config.toml
n_layer = 8
d_model = 160
n_head = 5
n_kv_head = 5
head_dim = 32
d_mlp = 640
vocab_size = 16384
activation = "tanh_gelu"
norm = "layernorm"
norm_place = "pre"
norm_eps = 1e-06
positions = "learned"
qk_norm = false
attn_scale = 0.177
bias = "all"
tie_embeddings = true
parallel_block = false
init = "normal"
init_std_qkv = 0.0395
init_std_o = 0.0099
init_std_up = 0.0395
init_std_down = 0.0099
optimizer = "muon"
lr = 0.00487
lr_mult_o = 1.5
lr_mult_up = 1.45
beta1 = 0.95
lr_head = 0.0081
warmup_steps = 200
schedule = "wsd"
decay_fraction = 0.745
decay_shape = "linear"
final_lr_fraction = 0.0
batch_tokens = 32768
seq_len = 512
doc_mask = false
train_tokens = 146400000
steps = 4468
dataset = "wikipedia_en"
Each number is 128 + 24 x the weight over its row's rms, rounded and kept within 0 to 255. Layers, rows and columns count from 0. Numbers have three digits each. The size before them is the row's rms in percent of the matrix's.

# layer 2 MLP up, 640x160, rms 0.227, rows 492-512, columns 0-159
102:147136120130151120142122106090100126137120142158103048121118106146107109140167077170173134125105093157111120117146163088132116156158112142129091115103138148130144150065131108144115137144107090101153190096144125140138120112112129126194112157101130100113095094142114114113166134144100138139151080135138138107168155114090122127138107121131145125108109141141196148146144123119137123089101114117150139127136129153149131118145138146173129101107158139084141140142128137107092146155148138
112:127108162168171122147087122103147137170125091118145096102130183145115109143133137087175113171121119097137140177142115129118135114110112123117146179136118144134151084115166120093129143076113118117146145150174164126145101103116084118167125123143162112142135104165117150140108118103124098150115109113109148097094127124139145152099138131150153115091144133141107127099109059116135146120145097149135151169126156177121109134121087088106122119092136098165127123117156146111163140130136112
100:162172161133122136085138141156101117097159107095125140153124155122168104130120142119145108092131151137138132125109116092169143131120125133102117143151116119136223126069152090071100150165132078118097123130156147145122116135103150132143096140148140142111088112109134119134100138112140120129120100150120088124125138139101116141084119144113158124128112155170152098123101057076145159178157159133137143115121145165132118156127142130135106129142134126159113116115145132128158080131120121
093:113119134150120125144149083104161096124106104106100117121167119089108106123107108130168128108109144158143120133174132129172148121107139125119162130165135124145127147126153109140144136130138134124116131122176104192158117136123123148127130100138127116076126121085145133112101146105134113086112126189066108110134148122123160121110133147153167129175087136118123119121135071121138127144087132152108108112103147130150190170149159132117117088123146146183104121114166130124120097125174081
094:129094145151184089153149137098151120165117126125102148154131114102144155161162083145108115113092183168130097126148128112127131067092128146137067116122154141104130117140142142172101125136099164147141103114096140144152148112106136127138108123121152144130116133111107088104149167107112151106161133064132137112124143145150126133129167214121155126113121162158089148114103094116135134143115138136115121092170127081092119145107125153142117110127135132133113124121136114114124094116134163
067:159150082112170087119143129137142144130116110121110109112139139098122145165137139133129118131084131147094129117153177108131127089109123112147145166106144129134078117157122140100109153117125103138129138122140170138182123146152130150154156107097142153087117071123089117122121112135128106115097172123126130097141105149118162134151126125116088108102149169186095151082101092134131144128117164159128140165121152166139148135092145158072150099125112088108127125099145156135103143086170128
108:106147134107092120115085124146167134133145150150136101144167148148122092142131123117143153130074147086120083146163085139147121187103134137157111085113124143157108110113090124156129138132149116129160136142115139124105126140136146133121122127073121123159122126129097137109189144125118145148112109113135089116112163115134128121136159119101133125125135140098144119148099132104168105129128144079166096113125109184084117146173148163153103139157167152141138080133152076076119144116143087
101:154138158158128090123059181114131129112172148067101121153106140087167131100100124126191080096144095130162146107129108143142151162111082127133128101158126128100144087136118138110129168141125109122121120136129146101127136112129115099088118152115162146128113105150105136129141154108110138160130138137134155103090140102111130136143182123084140163124185166107121147169135151116124113118108112143108089092151142152120121131124111135139109166133152158153109116115155113092127137155111156
111:095120149162170169129105077154184107123128137114129109130126165151116134104118134071138171151130145121151129113086104147147137167139158108134132119113121199108162108133124139151122119116094135145110150135138129082149144114077105112124173109117135166120141127111159150117147126143129114107097146123171114098149115156141153148111112130110155171164092152130146175144110124123134064127178109145119107109120108137106122110131113129096066128120125075114099122106125146122130148097114130
105:137150081109132126134158114116127131155120138114110112151133152108175128126148107103092138185143126145140129118179130112123133126168132105128115115142087106101134139149046108134126133150100037152092115106121122157166137126144123147105114135116167147121117153173113099131192130121140120061120110128127131151099102100122089122112106111149151126155124123129130145156118127142124112152130081126147090141137107137137129131178145133118127127144120168064138139123143137113122166155163142
076:119117142122146123100142089066094145127115125165105151164160103139138113124159142093143114147153133144121092111139128145130132112116163132131087096130164147157119067109116106096130144190148136128141112143102142116136104113150136146155140129101084165134147176159101082134155163116093138133118133140141117108102145144102144136150150141106109122103125109073064068103133104122156135163153129121167160139143120166146129178113092127126150109124126145112137134153147159125147122108088112
115:109117121151112155175122106124115114145153142137168156137143114119133118120092135127154134146129141114068126168143130160158140150092123109112123111161130168123126124136127163140110110125090102152111130090112151113180150104155157096125173122163133171083111090114116134132153123151121090140146121133130105123119135168126134130073158134163114123119144141146148119144176131154167086069135098163141135129126092104112136112130147119104131089072118075090138142147130141109094176100110100
065:143131137145180143077065170100141112099134173091141119063110147120130115127137101114130125107127144136139130127152090191144125134128121109118157132183131120135115103155148160104102137105116123132106122154139144118147101131086088150135129153110145120138101091149114153148162155123135091150128123121151166165114145094132075142092101111155161158100155146094157105091163099156141134118087132164146134120159165147113106146111137137152096160106102141107117118130143109134145122154123107
090:145106134118139095151144129101119135138117114085136096171161124123115130101107109115155134127143094126127172148163150173137151124139150126137120145121149061118118126125093113114127129182146087137099151123122089157135119104153147161124123142155111161108122160168087122144160138107129120128128099112101109167127144086136128126092132126115153162142135128159146173109126134165149107124101081099153107141091115105169110099155168123115135132139136159095070150136104041118143123111124134
108:130095158122167162069115143109117066154073140128107146102121141117136139117116169112168122119111127153111107183141110162131141145120140147142114091080095130115179105134150142126141122129118148109114096162141170109111117106073158124163153151084151131127123113092134156114101169125107143079153132118101129148153141119124147152127134149132158145103142110116144172116109112150162123201143129137124125139124120153100136122095122096112149159137157109097145136143154133093110103110112098
093:132069129134116128138143100140154095123128121137145170143118145155169122111152106175127144154128089118134134127187130150114099123124190079128144182102174175154134116120145163090158103117158131149108132128145124098132131144165108135100124108149111112084103127091150100110095154118072151125133086181110134153127140129146150106169141143117146106101126118136124131117137085186097090086112137132114140123135124158095142128113115151138125103126123140131152136138129125093112115081135108
090:178073093160141135111153107139141121153102122156123126153074104131123121119077110121091134120140100126131151149167137132125132138104157141124115129144155139129153117122084118127124116149096139149164136109100152133115151154110114149129120157139122151130116090139119174076133149138127157121095127115117152183107106128148123135100087161090128179177165174143132110147090144166135121116089137086088126107133106153123147142100126159145128136133157109094097066151112125147132106106176127
102:159139129117126108115159101103148140138114131112166103108148123146104117110134118111121145113119115128149119129109140163083101121114180111092141084120127163137106129094138145167094132172096112152093149113121087149117117128123134154087111103144142085110174166149143122141134099133114144141096131160120074073146108095140176132123160123131142153057120143148111091150136111153172123104137142133125134126122125148188160154152153139165164131150112122122103158103115070122135157111139139
145:101136119101125139110112164124068138079130130138124088105099141144111131077107108150174110082134130139138118139121122107138130153117158162144157171135100094159151122138140092133172150117123161126132130104142152162136103119131130125185096118091140104099162128119121148197148136166141132172115142171115128126102135106080150130151065131082111164160095114149112133141086133122131134134131132129135106113109154164169115130123157125141145120104118140143134117147110107106142127158074105
095:119161133092133097127071112146141144103116155169092129135138181145167098134153162145142127088098109146132140180102110085149154126129147138092123115104151138173117150147126109127139146146119094109118120112128140146133112122117165084094130119090108133093153132141157125112095161076176122090139134141115201140124112116145094103164147150092118130115095119118089111145153125159118121124112122134134159105124086155155128158127142165111137112157128113128101091141144173137116103119162115
109:127129148114172123144063169110046121111123132137142099114100114168123156071119151163133133180130075108152113127150117114120114146141127093127111088138113131158133119142156120116157127141128161122121120109155142119101148134179149105137103127120140105138139139105114140149145166138096133133137088176109138115128137132098143082150144181108113117128075142131092133107118129122153117162123112096096139116157138145117175117127173108127119144132145164166179113129095155115149112104102123
# layer 2 MLP down (transposed), 640x160, rms 0.145, rows 492-511, columns 0-159
091:112116125136122113135098115102147143083071159116146104139142155153123148120186135128115118170116115103126119119136141101148139091132141196133125187137123103144145144120149127121104116113171107147136124119123126132091099162134124163081091134139078127186146115120147167151162152125164130126106139095142121146145111159102120150096130104083104121135153089147125141155096100128074153137094124147134131129141147114096117179098110110079154112083114112135136152162148126156123111144153129
094:108138091127124091152134174121116146126134143160109105117116110144167109101113100166104121163132086194102173078124138138127140078154132154100161171140134114133112131106132088134164127189138139110104151097105067153130118128156108134095114120120097101110129140138108102133129107120135135130142127112154140125112169102110119159131086134146119155133137125124112121121191137119137135095112156145142109109123122087120131096129182142098109140152153162169107113166120101165110164103130149
108:171095156128131107199156114129151098124113137124129121122111088195110130142172138112069141091119161149157114148125129176131111136146134118076114146149153149148110103134151151102120082116129143096140135156149142085111163104102127124111117141134117149096121106149100143158109119129158106114137139100127125122124096167102117116114095119152147119188152064121140140125069104152130102170127138113120170129072127122121129149121159166128122130103133146118147122145111121103159138118136144
099:132129106145141135098108116105170100154138133132129166129134133120086123093121115132103102123154102137117133127140123158126128120108132109130146118071128090130154121164122097162133175145121108105129109143140084082137091139096179126171114146096125158117117138086127109175086117146067136132148113123091135178114146101141159154126170132146094093172106170084132127099122133177129136129097139115157136160143159168165155146135103136147111108125129142104132095128121140167165136103110107
103:139096163086152132117166119113092109167081119111111145149148127107114125153106082160095165136125192128118161101133109109118125115107139135126151148121117141119094138106088115171095130108134158129132089145177107123138156102074111129119174102122151165116128116082105128163121132113151134110152088120125135103128180150110171148149117167125121130149103087144138125139133165132141152134134129110142136111155120135160166141169105077151090145106112110119142106156102134129091128114133170
065:149117173125114103114160099120159115140125130120152102162141085145146132123103134112109160112125145132112130146098121119112149113173108093113155137127170137136086139153172141137160121080105167153111124115142114097151179136132120103118148133093154162115148140100110146099117157152154149109136162175151105109161104090102105124130132164127103132128155127157120142107138069099181136134141156137109119084101141108148142104139099108084161101120115136164095136067129115129137121082172119
099:108158138128123164088152130117145126152133121115115125106160141103158095118148119087101087093133123097158140100149137112155109084179127135138125123129108102145099129122124145121132132094093134115089120113169120099139112107132159146087118153161114163142164108136166155111122148119145175134178126114118130146121088118145130139119107140104098115150153156162124153140116114165143097140121212119120116146090106164134127134092107108164112146112090114080142152106107112167152114099166169
098:125153122143139172115142096140155141129116113143174121100142114134128113157156077128081133162099183096073098166141111109121110124133145142112134133133172133163141154146128118122119147140151126133142139098115105140111120150138084137159166127129071094093142102162143112103120109138147110135126088123106123103143125158103105110073146116107132121159050113142116113135149132153136142133147133134108162149146155093126153114124150149080163097128071131113135174093101145153125158140147119
106:185149125117160125118137085127102169127108135141150113142114165092131143147096124166163130098106146114125133157118114115155120134145139097142107165144086114138096139109159150115154114133150147142115181121136078128166118095047099092143122117137144120126100129154131104128065133173089131158144138079119152077111116153151157138122144095154120118152146140122119146110103139128152117091117144143115133119080103135163149132154095115133105096167148108109135139139116092135128161127127161
112:095146123094136125106128148153103128154107081123113129178161116157127162133105104153099114189156143113151149130185085138146168113129139091103164134108123147153105084170127143109127095168170127136182143158109145112096133139129143151141133142085096138116095099124115130103156125123144182126118102130093131127135114131132141129167150118128115110125114115112086128105162120098107148121114118139153112098081123083128117166120117091099144158108129150131142101154160153103104134108106171
075:137132137103145089133139085143136142114104143132114130106140073130144147141131111151116104135116066094157130150120145116180117130157113149135082142105080110144133132062110134133160149132135123107139174163129097121136086135121122088107111149161136141148110160093123124112124144140151173145116105133127146136101136118157136145152112092110139085179101191147138144147106168144115129095139153148084100115146111199142082125130110123110107115133120168136105156114115153164128109122147121
105:118123095151109094083100165153131116150100086133148131063162142167160110145131111105137146161134144066136148097123116152091133140094112129134169139161103142130156088109093128142114128140158160129122153135154116149105192093136134094134133111140134111123114155102107138122086151138104171142103123121141091163099130133082135143129148141131113154152132107109150137139109131141101149210117152113143132118135137106128139100123106145115143136120133104190114099171120117129117096097114152
075:111145138132104147082110094134123112182127160157151111089096126148137156102086119105160108121116125109130139104146123143158106146137119110149161135070156146088124107128099175100165126120093146146139118142165107127145149152143128131142095156144115103100124097099156168140117098133156135123172126162097150149106118126134120157113115130145087106189140192136145130087122128110114107176117132106174131128134117100175099111106123135144129093150088134106138137105165106113100110151157131
096:146136129147181126118146181155130147152137082123142124139128109090127112136122144140125140150146135141134139084160071135141165090119107108106165139144144128107102126165108178138129131100108174132157128121125104110108143118130116161107171108124120099095092075164061083124110127149130116136146137097155160139132088139109151149169114106124121129123126145096115140095140106118149183127102117128121140116140174101085156132138092108109085171141110128168133131110149177113118125123141122
101:171134139146156144125122140113095178127145139149155066086117096098161147134112089085134117118129157152167136082163123173148157146095155129143119106111109165122094104172148118145120106156121129117093136098105109112133105110124111107120097145163131141098124107150128086130149114112129119122106097153125147183121133101093114120095138164148112128140116146126152167129128104137148133105120125139152132111142180092077150153139124139138124122093141123161179095125127077186147142118126120
089:110125062107135168158096121148065160136107145111118124141184166158129128143084140126150103139138062123156143118129143142139154101096159134137106132125138125132114144122094109105138143142122151112143124116155113138146079125125133098121130138157121091122138116129168132149141084139143060103124124095153106119130090123126153104133165131142148148150155117090100113137134153138135090111116171097156167147143112157181124114145100131136123092148147148106133179117096072115148117154140125
086:089137139170136153081110158132115152118187125106124139117162120124143177119167160120149125149123140145091119104091132102145104133123146122152127101062131152113123143139130148131112096151161125080132116102137106090156117136124131100113167110120127111163140117097151093146113154138140148086180108120105124143175172122115106117113175110172119113124123140100116137109139129111084168137116116195151107135095139131087113123155147115109119186094136126096141153098097135130137139132108120
093:153145153158121118111096107125120087103107085130118150125139093139115132141092153154115166125167114109109137091129128131149103094138101104128144125118117161110106115170064152117130125107121183119148127165130146111129123119120136124180154120108154134131137164096138129131102150120142187147154101139139132131083127136117124138137111119184087091149168142111140157143094125105073164195126088140152146120112163113075162110091110138125106158103105125135119134143163144117102113109134149
142:110142134131108097129102118139081165121157161158132154128128145158154103128156132113152129095105143142079089158159104111141148120141119174121092163128118089117105096174109148136107164102101137142127147153143122113122095150113107174153091143130149092136142098106146118138142129154129084144132130137130178145129115077106154160114159101108119116142092115134098149126136090146138099108097158151134147085127123127171140151104159118189103104139103116170128117121102115145080160098149131
085:146103133167095162111126119115159130137102104130147112139153118121118164144157125092116130118143158123072134129121107148163145106116098095138118130092133106160166113158146132131106119112137150159131129183089143117135150121130129122114135130116150096183114098124128097156109125073121124149140077112142125174098153100128138154112097133090124106177127087175091136110144113137127149184155135157165137185132130124080131147122114141108127139059113078143151139123133169121111135119113125